Weights of a small GPT-style language model, trained from scratch on English Wikipedia: 8 layers.
Each number is 50 + 12 x the weight over its row's rms, rounded and kept within 0 to 99. Layers, rows and columns count from 0. The size before them is the row's rms in percent of the matrix's.

# layer 4 attention value, 96x96, rms 0.153, rows 88-95, columns 0-95
107:45 51 63 34 51 14 37 70 69 48 53 33 55 46 37 33 31 51 61 39 64 48 53 37 55 27 53 46 53 47 52 15 49 62 38 43 57 60 75 41 61 45 57 49 42 46 67 64 61 51 60 62 58 64 47 32 47 47 47 66 40 58 55 59 54 64 60 41 54 26 39 39 60 55 37 56 48 50 50 55 24 45 35 67 45 54 45 55 38 32 51 39 48 46 39 29
110:49 63 67 52 43 57 59 66 31 24 26 48 40 49 37 52 67 46 56 52 63 43 52 57 59 56 59 43 57 62 35 27 51 35 39 48 45 52 51 61 64 52 60 35 48 45 57 43 44 57 08 38 44 55 44 31 50 45 58 55 53 57 62 44 51 72 37 43 44 50 67 54 45 67 31 34 47 22 57 61 64 45 37 28 42 58 68 50 42 64 53 40 41 48 31 65
098:50 44 67 58 52 79 59 38 34 57 66 57 54 58 59 55 42 40 57 58 54 44 39 52 47 56 68 48 53 54 40 82 56 71 74 36 41 66 78 53 46 36 68 38 69 33 52 55 50 38 47 41 28 45 44 50 56 43 34 56 63 36 48 42 79 42 33 39 60 26 54 53 57 43 48 47 45 46 33 31 57 64 58 45 48 40 61 59 44 37 43 38 50 61 67 45
103:60 56 70 54 55 69 51 53 50 66 37 42 61 32 47 31 53 38 46 50 44 57 30 56 50 52 34 52 63 65 46 63 46 51 62 71 64 63 41 47 45 23 50 50 65 76 35 45 51 47 62 12 53 54 49 34 40 38 48 63 48 59 36 52 59 67 55 48 48 80 61 67 39 61 52 48 48 55 59 56 49 27 38 72 20 57 50 57 59 50 51 37 43 47 43 49
102:54 77 72 58 45 23 46 45 63 44 59 62 42 53 53 60 35 50 59 58 46 67 62 09 51 52 51 62 50 71 56 50 59 49 49 48 51 56 54 54 42 69 46 64 49 37 52 38 37 62 50 58 42 44 48 41 42 40 66 55 44 42 45 61 63 37 45 48 32 57 62 76 67 39 75 36 56 51 46 47 58 65 31 57 66 59 63 30 29 42 52 54 66 37 51 60
117:21 38 50 62 58 52 46 54 67 48 57 44 55 49 47 38 54 28 48 60 48 29 51 43 46 71 67 61 44 42 46 65 48 43 58 42 69 63 44 36 46 84 42 58 74 36 61 54 71 56 63 54 67 57 45 55 55 52 70 44 52 26 64 51 53 60 36 44 51 26 61 42 66 32 42 48 48 55 43 61 39 45 61 53 60 51 36 44 50 62 32 46 47 45 18 46
104:53 48 46 45 36 59 38 52 56 77 37 45 42 41 25 51 14 49 58 51 37 57 38 35 36 72 73 50 46 45 67 42 54 50 47 66 61 51 49 49 57 47 66 54 32 35 43 75 75 59 64 54 40 52 49 59 48 68 43 42 48 31 43 56 41 36 67 61 51 58 49 53 51 32 58 46 64 44 54 52 28 43 39 38 67 59 59 39 30 47 53 34 59 64 60 62
107:39 58 51 25 34 58 43 54 43 34 52 51 42 50 71 56 53 47 63 58 48 37 48 79 37 58 59 48 48 71 14 54 59 49 32 74 44 55 44 41 44 39 59 50 46 45 42 78 52 37 36 46 49 63 55 55 31 41 50 52 64 51 63 62 31 23 50 48 47 45 51 58 17 50 56 40 40 48 65 57 45 51 44 34 69 41 47 78 48 48 54 40 61 48 57 56
# layer 4 attention output (transposed), 96x96, rms 0.138, rows 88-95, columns 0-95
096:39 47 31 52 57 67 70 50 73 31 34 44 51 48 63 33 65 56 37 56 38 54 44 52 35 68 45 47 39 55 49 73 63 43 59 53 63 40 64 64 48 38 47 54 39 39 47 34 70 51 46 42 34 26 56 62 51 55 43 57 50 42 36 34 59 43 32 73 57 41 72 62 50 40 56 39 57 44 55 61 49 34 52 20 61 57 31 51 44 43 48 65 35 47 62 74
103:65 61 52 55 31 41 45 39 61 32 39 46 29 64 51 58 31 62 53 37 48 37 67 35 61 42 39 64 69 41 53 47 50 44 62 46 51 30 71 61 63 52 36 59 54 70 51 42 63 56 64 48 51 47 49 56 54 53 21 30 52 55 31 57 47 45 67 34 58 59 50 59 48 51 43 42 53 74 39 46 47 37 54 70 48 42 23 69 45 40 31 75 40 38 63 49
093:47 44 46 44 50 45 36 49 74 63 55 42 40 16 41 45 50 46 41 41 40 41 68 44 25 51 61 63 49 55 72 34 65 66 43 61 33 46 60 71 63 59 48 52 64 48 40 51 57 53 50 43 73 61 56 61 43 37 65 50 19 56 37 69 48 53 41 73 35 71 62 23 47 53 36 49 61 54 55 56 33 46 48 54 56 51 51 41 44 59 47 69 32 39 51 54
097:49 57 28 49 32 61 47 58 69 40 58 63 62 47 57 57 41 68 47 37 74 64 58 57 39 61 60 43 39 49 49 62 49 48 36 25 36 72 53 34 50 43 59 45 39 47 71 47 37 22 33 54 37 47 49 65 49 65 66 39 65 47 76 44 42 31 58 46 46 57 36 62 48 35 61 63 28 58 39 46 30 38 58 41 51 46 53 41 55 63 33 53 56 65 67 55
099:49 46 75 47 47 49 52 49 41 64 41 35 49 57 46 53 43 43 57 47 21 44 52 48 34 41 37 45 54 52 40 55 41 58 36 68 34 42 52 58 36 26 40 49 50 58 42 47 69 56 32 42 31 55 71 46 43 31 57 44 49 48 44 46 49 56 42 42 60 56 48 50 52 79 39 50 59 96 53 57 35 39 73 47 34 42 65 45 53 53 30 47 61 82 53 44
105:60 38 58 46 53 37 56 60 59 60 66 45 41 58 53 68 55 70 50 43 43 62 58 78 52 46 57 54 47 57 59 36 54 66 41 57 46 30 75 50 57 61 62 50 30 46 33 35 49 53 37 44 26 36 51 50 37 56 29 54 39 47 44 65 40 69 32 54 46 72 70 67 45 61 46 28 49 42 44 61 57 49 44 40 37 38 50 34 35 55 88 54 57 40 41 43
098:51 49 40 52 74 36 60 54 40 53 66 71 42 43 61 49 69 39 45 28 53 45 68 49 37 40 45 61 40 66 47 57 53 50 38 29 30 56 55 57 57 40 36 41 59 58 75 48 50 63 58 64 52 60 41 31 58 48 38 56 56 55 44 43 45 60 10 67 58 28 48 44 56 54 54 50 43 67 52 51 64 74 59 55 48 59 42 49 22 44 63 43 40 65 68 33
113:48 54 61 56 67 48 31 45 43 45 57 59 35 69 58 43 43 78 60 28 40 36 56 33 62 67 61 42 39 57 54 68 48 58 41 57 47 42 45 91 39 58 33 59 62 55 49 59 72 50 59 52 63 36 39 65 57 61 42 61 52 37 42 26 70 53 60 49 58 38 30 48 55 47 51 52 50 56 40 42 49 46 54 54 40 38 65 30 43 60 63 35 31 42 67 60
# layer 4 MLP gate, 256x96, rms 0.22, rows 0-18, columns 0-95
115:30 60 40 57 63 60 71 39 43 45 56 50 36 53 48 52 58 61 39 59 49 47 34 43 28 52 53 58 47 28 71 64 42 58 18 43 49 41 57 20 50 49 38 51 60 36 73 64 62 53 51 72 53 52 46 61 58 61 62 69 48 46 44 55 39 56 64 37 53 37 46 36 30 52 40 46 56 50 33 44 31 55 36 33 44 60 81 40 65 39 39 35 64 43 52 49
098:36 40 39 51 68 40 46 41 57 48 41 47 54 51 13 44 61 39 50 46 27 45 41 55 47 36 44 55 44 73 45 47 47 07 39 46 59 40 26 74 58 45 36 40 57 32 58 67 54 51 63 63 51 47 59 36 59 57 39 60 48 51 40 33 42 51 53 44 51 41 62 62 51 54 45 44 66 43 32 40 47 45 51 75 66 43 61 50 32 31 67 65 48 48 43 43
106:51 49 61 27 76 21 40 46 76 33 36 60 55 51 58 61 26 56 53 50 53 55 65 47 61 51 42 66 69 50 45 67 48 34 54 52 56 48 66 50 35 62 56 55 52 44 59 66 40 55 68 45 40 36 57 23 40 20 60 54 50 45 54 53 56 52 52 44 42 61 51 40 63 51 64 46 51 55 43 48 53 14 46 46 47 65 52 40 53 45 40 74 42 62 72 56
108:37 60 42 41 56 58 57 65 38 46 60 31 64 50 42 30 37 75 44 64 58 39 51 47 53 37 51 60 68 50 49 70 52 57 47 40 59 37 29 39 67 30 46 29 73 46 49 56 51 42 67 43 57 43 39 37 62 56 55 47 51 51 65 36 46 45 60 47 41 64 37 58 27 47 64 48 61 55 37 41 57 52 49 15 39 36 65 55 50 63 47 48 48 15 67 54
093:41 41 54 56 51 45 52 55 45 54 57 59 59 62 57 31 70 43 44 49 63 66 47 53 53 45 38 34 50 37 30 54 57 53 67 56 52 50 36 57 54 55 29 40 62 47 33 31 50 49 67 39 43 35 48 70 54 21 25 27 43 55 39 47 51 61 34 27 64 34 50 77 52 49 69 62 55 25 50 40 39 71 62 58 36 69 38 54 40 55 46 58 55 60 37 61
088:38 35 66 39 50 55 53 54 62 56 62 32 47 35 62 35 49 39 52 54 48 35 35 27 78 59 53 68 63 68 45 28 69 34 59 57 49 57 51 67 42 54 49 63 55 51 58 52 54 70 79 47 53 25 52 50 52 67 45 66 53 68 61 48 51 51 39 49 59 58 60 38 57 39 44 74 50 46 43 51 57 32 57 31 58 63 47 68 72 39 53 67 60 35 61 56
101:46 29 47 45 45 59 50 36 79 55 52 44 49 44 67 30 62 62 57 60 38 49 35 40 45 51 31 32 56 39 58 52 35 53 43 52 61 48 39 35 45 21 49 49 58 58 51 46 65 43 34 41 36 44 45 16 44 42 53 82 31 55 41 43 43 46 34 32 43 50 42 58 53 51 83 51 49 50 59 71 47 51 49 30 55 56 51 41 65 53 58 50 53 38 60 75
100:39 38 20 60 56 55 71 32 44 56 22 61 20 49 54 63 55 54 51 38 60 46 45 69 55 70 50 43 44 53 64 30 51 52 64 56 50 67 51 52 55 49 42 42 44 73 48 53 51 66 66 48 42 40 60 68 58 55 55 72 55 46 72 50 53 56 46 64 48 76 38 59 69 57 56 57 64 53 45 61 61 59 43 51 50 41 65 52 47 40 42 37 32 30 76 61
104:35 25 37 56 37 53 41 44 48 72 23 56 37 79 44 69 83 34 48 31 49 48 40 49 50 54 60 60 32 41 51 33 60 44 63 44 41 41 38 42 37 51 61 40 36 63 44 36 57 51 36 57 43 56 49 53 63 55 45 54 67 50 43 59 29 30 47 48 51 68 44 52 56 41 41 50 56 45 35 40 29 43 40 25 52 47 62 69 50 58 39 59 31 48 34 48
105:48 40 59 23 42 39 38 39 57 29 46 50 48 68 40 57 44 24 49 35 38 62 61 42 44 66 63 36 45 49 50 31 59 41 47 44 49 57 57 62 61 64 49 38 56 35 36 44 39 46 71 25 56 42 40 63 52 45 56 64 60 60 66 52 57 65 39 32 50 38 54 71 64 56 43 41 41 44 57 39 35 57 76 60 48 43 69 48 21 38 28 61 58 52 45 33
093:75 41 46 52 52 59 56 55 74 58 61 36 59 42 55 36 47 57 30 60 55 48 72 54 47 38 47 34 43 51 67 45 52 42 34 54 51 30 36 60 49 66 56 33 48 57 54 68 51 73 38 46 68 53 75 70 28 52 70 41 54 44 35 37 60 57 51 38 41 75 48 41 52 48 47 51 58 37 46 49 17 36 51 36 51 40 54 65 43 29 40 37 36 59 56 54
062:50 62 58 54 73 62 51 41 55 47 46 24 64 66 47 53 52 54 46 49 59 57 15 46 67 48 56 53 56 63 55 60 33 41 41 52 60 37 56 51 43 71 33 46 55 72 52 35 54 47 57 49 53 34 61 35 41 61 31 45 61 48 49 53 50 36 53 53 42 67 60 44 60 75 53 67 57 28 71 63 48 69 38 77 66 48 53 40 64 46 50 34 56 28 48 30
090:54 48 55 58 54 30 59 45 57 32 62 55 65 63 39 47 47 46 40 69 14 57 39 50 43 34 47 55 38 63 35 27 40 51 45 56 47 74 50 37 49 52 57 43 65 59 47 51 56 55 79 50 57 49 40 58 44 49 29 48 69 40 54 64 40 41 62 81 59 58 64 59 50 43 38 60 32 27 46 62 52 59 48 58 26 34 49 56 68 45 52 74 38 50 52 58
093:48 28 60 31 46 60 36 38 59 49 51 69 42 41 42 52 32 47 55 81 27 39 47 57 51 63 58 55 60 72 41 35 40 57 58 45 57 65 53 53 54 65 54 66 42 65 67 53 56 55 44 66 49 38 34 54 49 38 46 65 64 55 62 48 62 62 53 39 63 32 36 38 39 54 54 54 39 36 40 47 32 54 48 11 54 43 54 62 59 36 32 72 56 56 66 56
110:52 53 35 26 64 51 41 81 51 50 61 50 53 49 65 52 46 32 52 39 52 56 48 36 33 47 39 33 37 47 73 48 66 49 71 66 43 44 37 49 39 47 60 52 47 30 61 53 40 40 57 65 51 45 53 67 49 49 36 56 44 53 65 54 58 50 54 45 54 36 61 48 30 76 78 40 46 79 45 39 34 73 40 53 66 41 51 65 49 55 64 77 57 54 44 34
110:56 44 54 47 36 31 52 58 75 54 46 49 57 55 36 47 68 58 77 57 63 46 43 44 39 45 35 59 33 49 46 38 45 48 68 45 75 48 24 42 61 52 65 51 61 50 60 37 72 47 50 50 55 60 57 14 90 50 35 45 71 74 32 48 41 48 50 59 43 42 47 43 55 42 53 49 37 59 36 47 44 61 32 49 51 61 50 55 59 64 48 39 36 44 50 50
110:45 41 60 48 44 33 42 28 31 64 33 42 37 34 74 55 25 65 47 49 28 42 58 64 69 36 39 26 56 55 62 70 60 58 39 56 63 62 85 47 35 50 49 51 61 61 40 67 43 51 36 56 37 41 65 60 59 47 51 45 55 47 54 36 69 53 30 34 42 36 32 40 53 58 42 49 53 57 48 45 40 61 43 36 47 48 56 48 56 54 32 65 61 48 63 58
095:56 36 61 44 46 31 39 39 40 45 45 54 71 54 58 31 67 57 36 49 51 35 39 55 61 65 47 36 57 62 54 22 48 38 47 55 59 40 64 37 49 63 62 59 56 51 20 24 63 54 49 66 41 52 44 37 48 60 49 79 40 61 42 54 47 68 43 43 59 51 42 50 66 48 59 59 77 40 39 73 45 36 43 58 64 48 67 49 65 44 39 56 75 47 38 63
100:45 38 34 35 53 38 30 59 47 57 38 54 63 77 68 42 72 50 49 46 57 42 69 50 47 42 48 48 62 26 50 51 33 64 72 33 64 57 22 41 46 48 58 43 65 35 51 45 41 37 69 53 66 40 59 68 44 67 42 34 43 50 24 44 44 53 68 48 35 41 37 59 60 43 73 52 54 46 50 36 44 56 47 62 58 58 53 40 32 53 37 41 59 35 64 65
# layer 4 MLP up, 256x96, rms 0.22, rows 0-18, columns 0-95
104:47 57 38 42 58 49 50 55 62 35 65 52 64 41 42 50 60 38 69 57 56 66 46 52 67 29 51 54 29 43 62 37 53 49 53 61 49 30 71 38 65 81 55 44 51 66 83 35 57 45 40 24 66 47 34 46 54 29 46 51 50 31 58 42 31 71 50 50 55 35 55 43 67 38 54 60 41 62 42 54 70 41 60 35 44 73 51 49 47 55 47 46 42 60 42 40
093:37 54 64 39 56 62 46 59 49 56 51 55 46 40 61 54 57 30 70 64 55 44 56 53 46 66 67 71 58 42 51 37 61 81 49 31 35 30 49 56 39 44 54 56 60 47 65 40 52 63 49 48 39 38 53 47 57 55 48 58 64 63 39 57 44 59 48 73 47 19 51 47 56 35 57 48 31 42 74 17 63 36 69 47 54 55 46 51 30 32 40 45 47 68 29 45
111:56 46 62 70 49 49 45 55 55 67 50 46 59 48 55 51 30 36 39 50 31 45 67 48 46 46 28 62 56 70 65 41 33 52 44 47 52 65 42 34 30 45 48 38 57 60 50 36 56 43 36 40 69 39 71 44 45 44 30 62 44 30 45 44 53 48 25 32 37 65 60 40 55 58 49 44 41 47 41 57 50 57 29 59 18 70 45 67 58 50 80 53 56 54 43 69
103:46 38 52 61 70 44 38 44 44 45 69 60 60 85 32 60 45 55 45 68 46 52 50 41 63 57 75 42 67 63 52 51 58 40 41 44 61 53 61 87 43 53 65 57 42 51 54 49 28 58 46 24 44 68 74 63 56 46 42 44 52 20 53 43 49 53 46 47 64 51 50 56 56 50 50 60 45 36 64 48 30 39 63 49 36 57 41 49 34 39 65 47 42 38 53 31
109:49 44 60 53 43 46 53 57 55 58 47 46 58 53 43 54 53 55 58 56 72 69 52 53 61 78 71 58 55 71 45 38 48 53 41 57 59 20 48 42 57 82 34 29 46 72 38 51 73 47 53 42 35 32 54 52 69 31 56 47 48 49 60 50 40 48 38 36 58 62 61 65 61 50 57 54 40 49 39 28 38 65 46 69 41 66 62 72 50 44 51 51 62 44 68 70
088:74 39 64 61 42 72 50 50 51 39 55 24 55 47 44 47 48 60 41 64 53 60 53 32 73 27 44 61 52 48 62 34 50 43 38 62 51 37 65 40 51 63 51 79 56 58 61 53 43 37 39 49 35 43 62 80 58 54 38 37 46 54 32 49 51 47 43 42 33 52 47 36 60 38 51 47 55 69 51 20 63 57 71 49 46 39 30 51 52 34 33 31 48 56 49 56
118:62 34 72 50 62 59 62 53 32 67 62 29 27 44 57 41 47 73 39 71 46 50 58 42 48 58 43 67 58 54 48 53 66 44 60 45 39 37 61 56 49 35 57 52 47 58 69 78 40 44 52 78 36 42 45 56 55 39 29 43 33 39 53 43 29 57 44 39 42 60 42 32 48 62 44 34 73 61 59 34 69 47 56 54 66 56 61 45 43 51 34 62 48 41 42 62
097:42 50 46 43 58 45 58 53 53 72 52 46 35 39 61 51 27 31 36 55 32 44 39 51 74 49 34 34 44 46 49 50 40 58 30 47 47 45 51 47 59 56 37 63 45 42 77 51 43 24 70 46 83 47 65 35 42 38 46 44 66 34 52 67 60 43 39 63 42 71 54 53 52 39 48 51 60 60 57 53 64 56 21 56 35 56 62 43 57 49 40 22 53 54 42 64
101:60 29 53 48 59 58 54 54 35 43 55 44 48 67 50 37 60 63 62 55 48 59 38 63 38 57 51 54 43 48 60 48 36 58 48 28 46 46 39 60 58 53 56 27 24 86 47 42 59 61 52 57 36 39 65 42 60 61 68 58 42 55 57 19 42 72 32 39 53 52 53 44 70 65 44 40 47 34 39 31 43 63 37 46 38 68 49 59 28 31 37 55 37 39 46 39
097:43 54 56 31 46 33 34 50 44 49 63 58 59 68 70 41 44 74 64 57 51 78 25 59 59 52 30 28 53 49 55 63 66 37 31 70 59 60 50 45 36 49 38 56 53 75 39 37 60 29 39 57 54 52 57 74 51 60 59 43 59 52 43 47 56 61 55 43 76 33 47 48 63 54 29 64 53 58 43 40 40 49 42 58 47 41 35 45 59 47 54 44 39 57 74 53
081:53 53 61 76 37 70 47 47 44 69 59 40 57 65 49 67 35 47 43 52 28 44 56 46 56 59 65 59 42 47 42 58 34 70 40 58 45 55 59 36 33 72 54 47 62 40 64 65 47 56 41 46 64 52 69 72 61 46 43 56 29 43 55 24 54 72 57 69 34 37 38 42 38 47 50 47 43 41 46 29 46 57 63 39 37 26 66 41 36 38 54 61 30 45 56 53
107:46 38 65 34 50 29 40 52 47 39 43 70 39 51 43 42 55 53 45 55 55 60 47 39 53 46 42 59 37 28 35 45 55 58 53 44 51 56 55 50 54 15 58 61 46 60 39 61 27 35 64 52 55 38 56 53 50 51 40 58 59 39 49 83 52 67 25 30 52 56 52 68 65 53 66 52 26 26 42 35 45 27 39 57 45 61 48 67 75 48 47 61 50 56 48 62
097:53 48 39 55 65 36 49 51 22 62 45 44 48 31 47 41 37 58 59 49 46 49 74 47 48 71 60 56 54 42 63 64 61 53 61 37 46 26 57 50 63 43 50 49 29 82 42 31 58 68 52 43 52 57 68 49 55 41 31 50 58 56 52 41 55 46 45 56 56 61 67 67 43 51 52 52 39 31 47 28 62 39 51 69 47 80 44 42 24 71 58 41 46 50 33 33
095:37 72 38 48 69 41 44 49 58 39 69 63 39 49 44 50 24 40 64 78 42 46 44 65 42 59 36 54 55 40 36 57 30 65 39 38 54 50 60 57 50 54 51 54 46 49 72 38 47 56 49 50 39 40 45 17 44 55 47 26 60 55 68 44 56 42 60 62 30 62 71 38 43 55 61 55 42 57 39 56 61 38 48 55 45 26 56 34 26 43 44 43 68 57 60 68
109:44 48 53 46 53 67 66 66 52 45 57 53 62 57 28 56 57 39 25 57 58 44 42 49 53 72 48 70 63 37 35 36 71 61 43 48 47 46 59 57 60 21 50 70 56 46 41 47 49 39 53 59 60 37 54 59 35 64 61 39 69 53 56 36 32 54 49 58 47 37 65 52 56 76 64 57 45 47 45 29 42 69 39 25 46 45 52 42 27 72 38 43 63 51 73 44
099:43 43 62 56 43 48 32 47 27 66 50 72 34 65 63 46 61 29 50 63 57 48 57 37 36 52 43 34 55 44 57 59 42 45 58 43 58 76 71 55 69 60 53 65 52 52 73 55 69 57 55 21 47 40 56 57 53 46 55 59 47 42 49 40 53 49 67 58 44 81 57 70 53 36 70 41 47 41 65 36 42 51 42 58 44 44 41 51 78 47 56 34 40 56 25 55
114:57 44 52 48 70 43 11 55 48 56 60 51 55 36 59 63 42 80 43 64 64 44 56 47 41 42 24 63 57 54 61 59 64 40 49 42 67 28 51 43 47 50 52 52 58 29 51 60 45 29 54 60 44 66 51 36 65 60 36 34 44 68 67 43 69 30 65 38 63 61 49 36 41 59 41 49 50 59 43 59 32 54 32 36 53 61 46 59 56 58 54 39 48 53 32 32
110:36 38 61 61 46 60 41 35 60 44 75 45 62 54 29 37 58 30 46 56 32 48 46 73 56 53 72 48 39 56 63 39 62 44 43 47 42 69 56 41 38 33 52 47 63 58 58 80 42 62 50 50 50 39 61 60 29 67 27 73 38 47 73 46 49 50 59 48 58 69 68 46 56 64 37 65 54 34 33 46 63 49 47 54 40 32 42 42 55 57 63 61 43 47 55 36
092:48 37 68 56 32 49 52 52 62 55 67 65 44 41 62 35 54 49 60 56 57 60 37 35 27 51 44 33 53 45 53 50 52 51 53 51 42 46 39 57 72 31 67 46 37 56 14 58 90 56 64 47 44 52 49 57 64 29 64 43 33 58 59 36 34 43 50 39 50 70 54 62 41 45 45 48 54 54 59 54 75 50 43 53 36 58 58 56 64 44 28 73 59 56 38 48
# layer 4 MLP down (transposed), 256x96, rms 0.188, rows 0-18, columns 0-95
103:29 56 61 47 38 54 35 31 43 47 65 57 42 63 45 39 48 47 71 54 50 49 56 49 65 45 43 41 72 66 54 43 54 35 41 60 77 59 53 44 68 50 49 54 53 21 92 51 58 23 60 35 59 56 46 61 43 61 46 31 51 50 46 53 55 81 64 42 65 42 56 48 37 40 41 51 38 44 42 59 48 50 48 35 51 69 50 70 46 67 47 50 52 57 53 67
093:38 53 43 64 79 55 58 39 63 44 51 49 45 43 43 51 43 44 66 53 42 43 56 59 39 56 64 43 33 47 31 68 51 43 41 48 55 56 40 40 54 35 63 59 75 34 47 70 65 50 44 47 32 63 55 55 58 28 69 35 27 40 86 51 43 34 53 35 65 40 60 32 44 42 50 47 30 39 61 42 54 70 52 49 44 45 67 32 73 57 39 47 55 43 55 52
117:48 26 28 56 55 60 29 64 57 63 59 54 60 59 41 37 34 64 49 41 51 48 61 63 57 60 63 34 47 35 62 43 59 42 39 36 67 58 36 29 52 38 43 48 60 46 37 43 32 59 44 21 67 63 44 50 62 44 36 43 41 41 33 66 53 49 51 41 39 57 61 23 45 48 44 66 33 45 62 43 78 60 30 44 32 41 43 67 54 39 43 34 52 49 41 54
102:64 46 74 38 39 49 29 38 67 56 52 61 27 17 45 43 52 51 52 32 63 51 14 54 48 82 47 42 48 48 51 39 50 68 45 55 49 59 53 74 40 48 45 26 32 42 56 47 57 49 65 47 68 58 46 62 42 63 41 56 50 56 42 66 46 65 32 52 48 46 44 47 67 40 43 49 51 61 39 51 62 47 60 55 35 46 51 39 78 53 46 67 64 58 53 46
105:39 62 47 60 59 66 67 68 49 53 45 65 59 52 58 48 54 55 42 49 68 64 64 52 74 57 51 49 53 20 42 51 52 45 61 45 67 40 47 27 62 51 37 26 37 68 51 44 43 34 40 52 39 26 52 46 57 42 37 37 46 69 29 53 68 54 49 58 49 68 61 67 64 49 55 62 28 31 53 46 52 72 65 62 55 42 51 55 61 42 31 63 57 60 41 73
095:29 54 68 48 45 31 53 72 28 66 38 41 27 46 73 58 51 35 38 67 53 44 42 53 34 51 46 66 50 44 24 32 40 51 62 51 54 44 55 49 36 47 58 56 35 53 67 40 43 41 53 31 52 39 72 54 52 39 74 40 37 43 55 28 56 41 50 74 55 68 50 29 53 40 57 56 45 48 42 62 47 42 55 61 44 49 37 51 61 65 51 43 43 27 66 35
124:37 28 49 45 42 43 49 42 63 63 58 47 30 59 64 30 64 41 68 60 37 44 70 51 33 57 52 63 78 54 44 62 56 50 60 30 65 50 59 49 57 45 18 62 47 71 48 75 38 50 42 53 36 58 53 46 48 53 45 69 31 38 59 36 32 65 44 56 53 50 41 48 55 61 30 39 52 70 61 43 67 56 33 32 37 53 62 63 36 38 51 54 55 50 50 55
101:57 69 67 57 42 46 43 21 42 48 41 51 54 34 41 38 58 44 59 62 46 45 51 47 48 37 46 67 38 36 66 51 37 39 52 54 62 51 75 49 68 60 48 55 41 41 81 45 43 37 44 54 28 41 51 43 55 81 51 40 29 45 42 43 64 43 62 56 59 41 27 50 43 44 48 63 50 35 37 35 55 66 49 59 38 34 53 40 51 25 32 57 30 44 65 66
108:66 59 50 55 41 61 52 37 49 48 46 57 82 42 68 35 59 33 53 64 74 48 63 49 43 60 44 53 72 42 28 38 39 61 43 54 61 54 77 44 51 41 41 38 58 49 46 73 45 54 52 56 46 63 30 63 49 32 47 61 39 45 49 50 58 53 23 58 45 39 34 36 51 57 54 49 28 59 26 53 32 30 46 47 40 63 63 51 65 74 40 43 55 63 56 44
105:52 52 55 71 67 45 63 69 29 58 60 71 36 37 34 43 59 30 62 50 65 43 53 47 41 63 51 60 30 73 55 42 59 58 73 53 56 56 57 65 63 28 49 52 43 65 66 59 70 65 39 43 50 55 54 53 41 46 28 35 42 69 53 59 57 44 62 42 33 47 27 44 60 58 61 52 51 50 52 73 60 54 41 49 38 32 57 35 69 48 47 43 34 52 49 68
091:46 57 37 47 61 31 54 42 32 37 48 54 49 61 44 53 69 42 71 41 66 36 34 47 49 62 67 62 60 66 64 54 53 55 38 54 44 52 56 79 52 46 50 59 62 64 53 41 53 25 60 56 37 61 36 24 65 47 35 60 39 58 76 59 40 36 32 53 47 26 44 49 55 45 56 39 47 57 45 56 78 67 55 54 51 59 61 58 58 73 56 58 59 47 23 51
104:73 54 46 25 35 39 50 34 59 36 41 46 54 67 43 52 56 41 46 58 50 65 20 36 43 54 57 56 57 77 46 42 75 17 33 50 59 42 44 28 46 51 43 46 42 56 43 64 53 61 50 63 51 39 39 43 45 52 54 50 50 40 41 43 54 58 31 44 65 66 52 61 57 60 49 74 52 36 73 47 52 44 27 37 58 69 30 64 56 50 43 47 54 34 46 59
096:50 28 61 30 17 39 56 57 62 44 60 48 69 58 59 62 49 62 40 79 34 61 62 56 72 49 29 65 69 56 54 48 67 30 38 35 37 66 50 43 54 41 44 43 65 45 59 39 74 36 47 40 60 34 52 39 46 55 70 36 57 53 40 66 53 23 49 39 48 53 53 58 69 51 31 45 51 45 53 47 56 53 38 39 51 46 65 55 54 44 57 61 49 57 32 50
100:61 52 63 54 53 55 46 63 57 40 46 35 63 31 39 53 61 72 52 37 43 37 82 58 59 55 34 53 51 49 41 51 53 51 50 24 67 64 50 47 59 61 34 55 43 54 71 56 61 08 59 47 68 54 36 46 48 61 37 70 39 50 43 33 47 46 61 31 26 55 44 30 46 50 37 58 43 58 25 60 60 55 43 61 44 52 44 40 38 38 66 57 49 42 52 43
103:40 59 50 38 44 28 50 53 61 42 50 68 66 47 47 50 44 36 44 62 41 46 48 42 48 52 66 37 43 55 57 75 45 52 47 29 70 51 74 03 43 73 56 50 33 44 40 50 51 64 49 32 30 56 41 32 41 44 53 52 49 31 51 36 57 33 46 38 51 38 49 36 52 67 46 68 54 56 62 34 49 45 58 68 46 59 41 55 71 58 51 49 42 62 45 32
101:40 55 48 56 43 49 25 46 66 36 25 51 67 52 34 40 52 63 57 59 29 68 53 43 53 47 42 56 54 40 39 43 79 54 34 51 53 43 52 41 34 31 55 48 64 64 43 31 63 49 53 63 63 62 50 39 52 35 34 53 28 45 69 28 42 51 53 53 16 63 39 36 39 45 51 47 57 55 54 71 44 60 24 58 60 61 37 48 47 46 41 52 49 58 47 31
113:52 42 59 66 60 49 32 52 64 63 49 68 58 40 62 48 26 61 34 58 48 63 62 32 51 57 25 39 57 55 47 71 37 61 38 50 78 57 46 27 48 48 59 48 26 35 56 62 55 60 41 39 60 60 41 50 62 54 44 51 54 64 81 32 56 25 49 34 47 41 61 54 65 53 52 58 53 54 35 71 59 51 32 44 52 64 50 52 57 46 32 56 31 56 55 39
113:75 61 55 52 55 62 48 40 59 45 67 46 52 57 46 31 67 46 44 39 40 58 52 67 41 64 66 55 34 70 67 44 47 41 57 59 61 45 71 51 45 45 88 38 41 71 49 59 22 53 36 45 37 56 57 61 36 61 70 69 40 46 61 37 32 42 53 51 51 60 43 50 61 23 41 64 68 43 36 59 43 58 54 53 56 53 44 36 47 60 71 53 55 47 53 68
093:54 67 34 35 66 42 41 60 42 38 74 36 67 56 39 38 46 46 47 51 45 39 53 46 56 52 38 79 46 46 56 65 58 46 47 41 53 38 57 54 32 39 36 22 65 68 63 40 54 41 52 59 41 42 48 66 35 62 49 54 38 57 53 61 77 49 49 35 35 52 43 43 40 26 65 43 43 36 38 50 37 57 35 49 80 53 53 51 37 54 46 44 78 36 33 40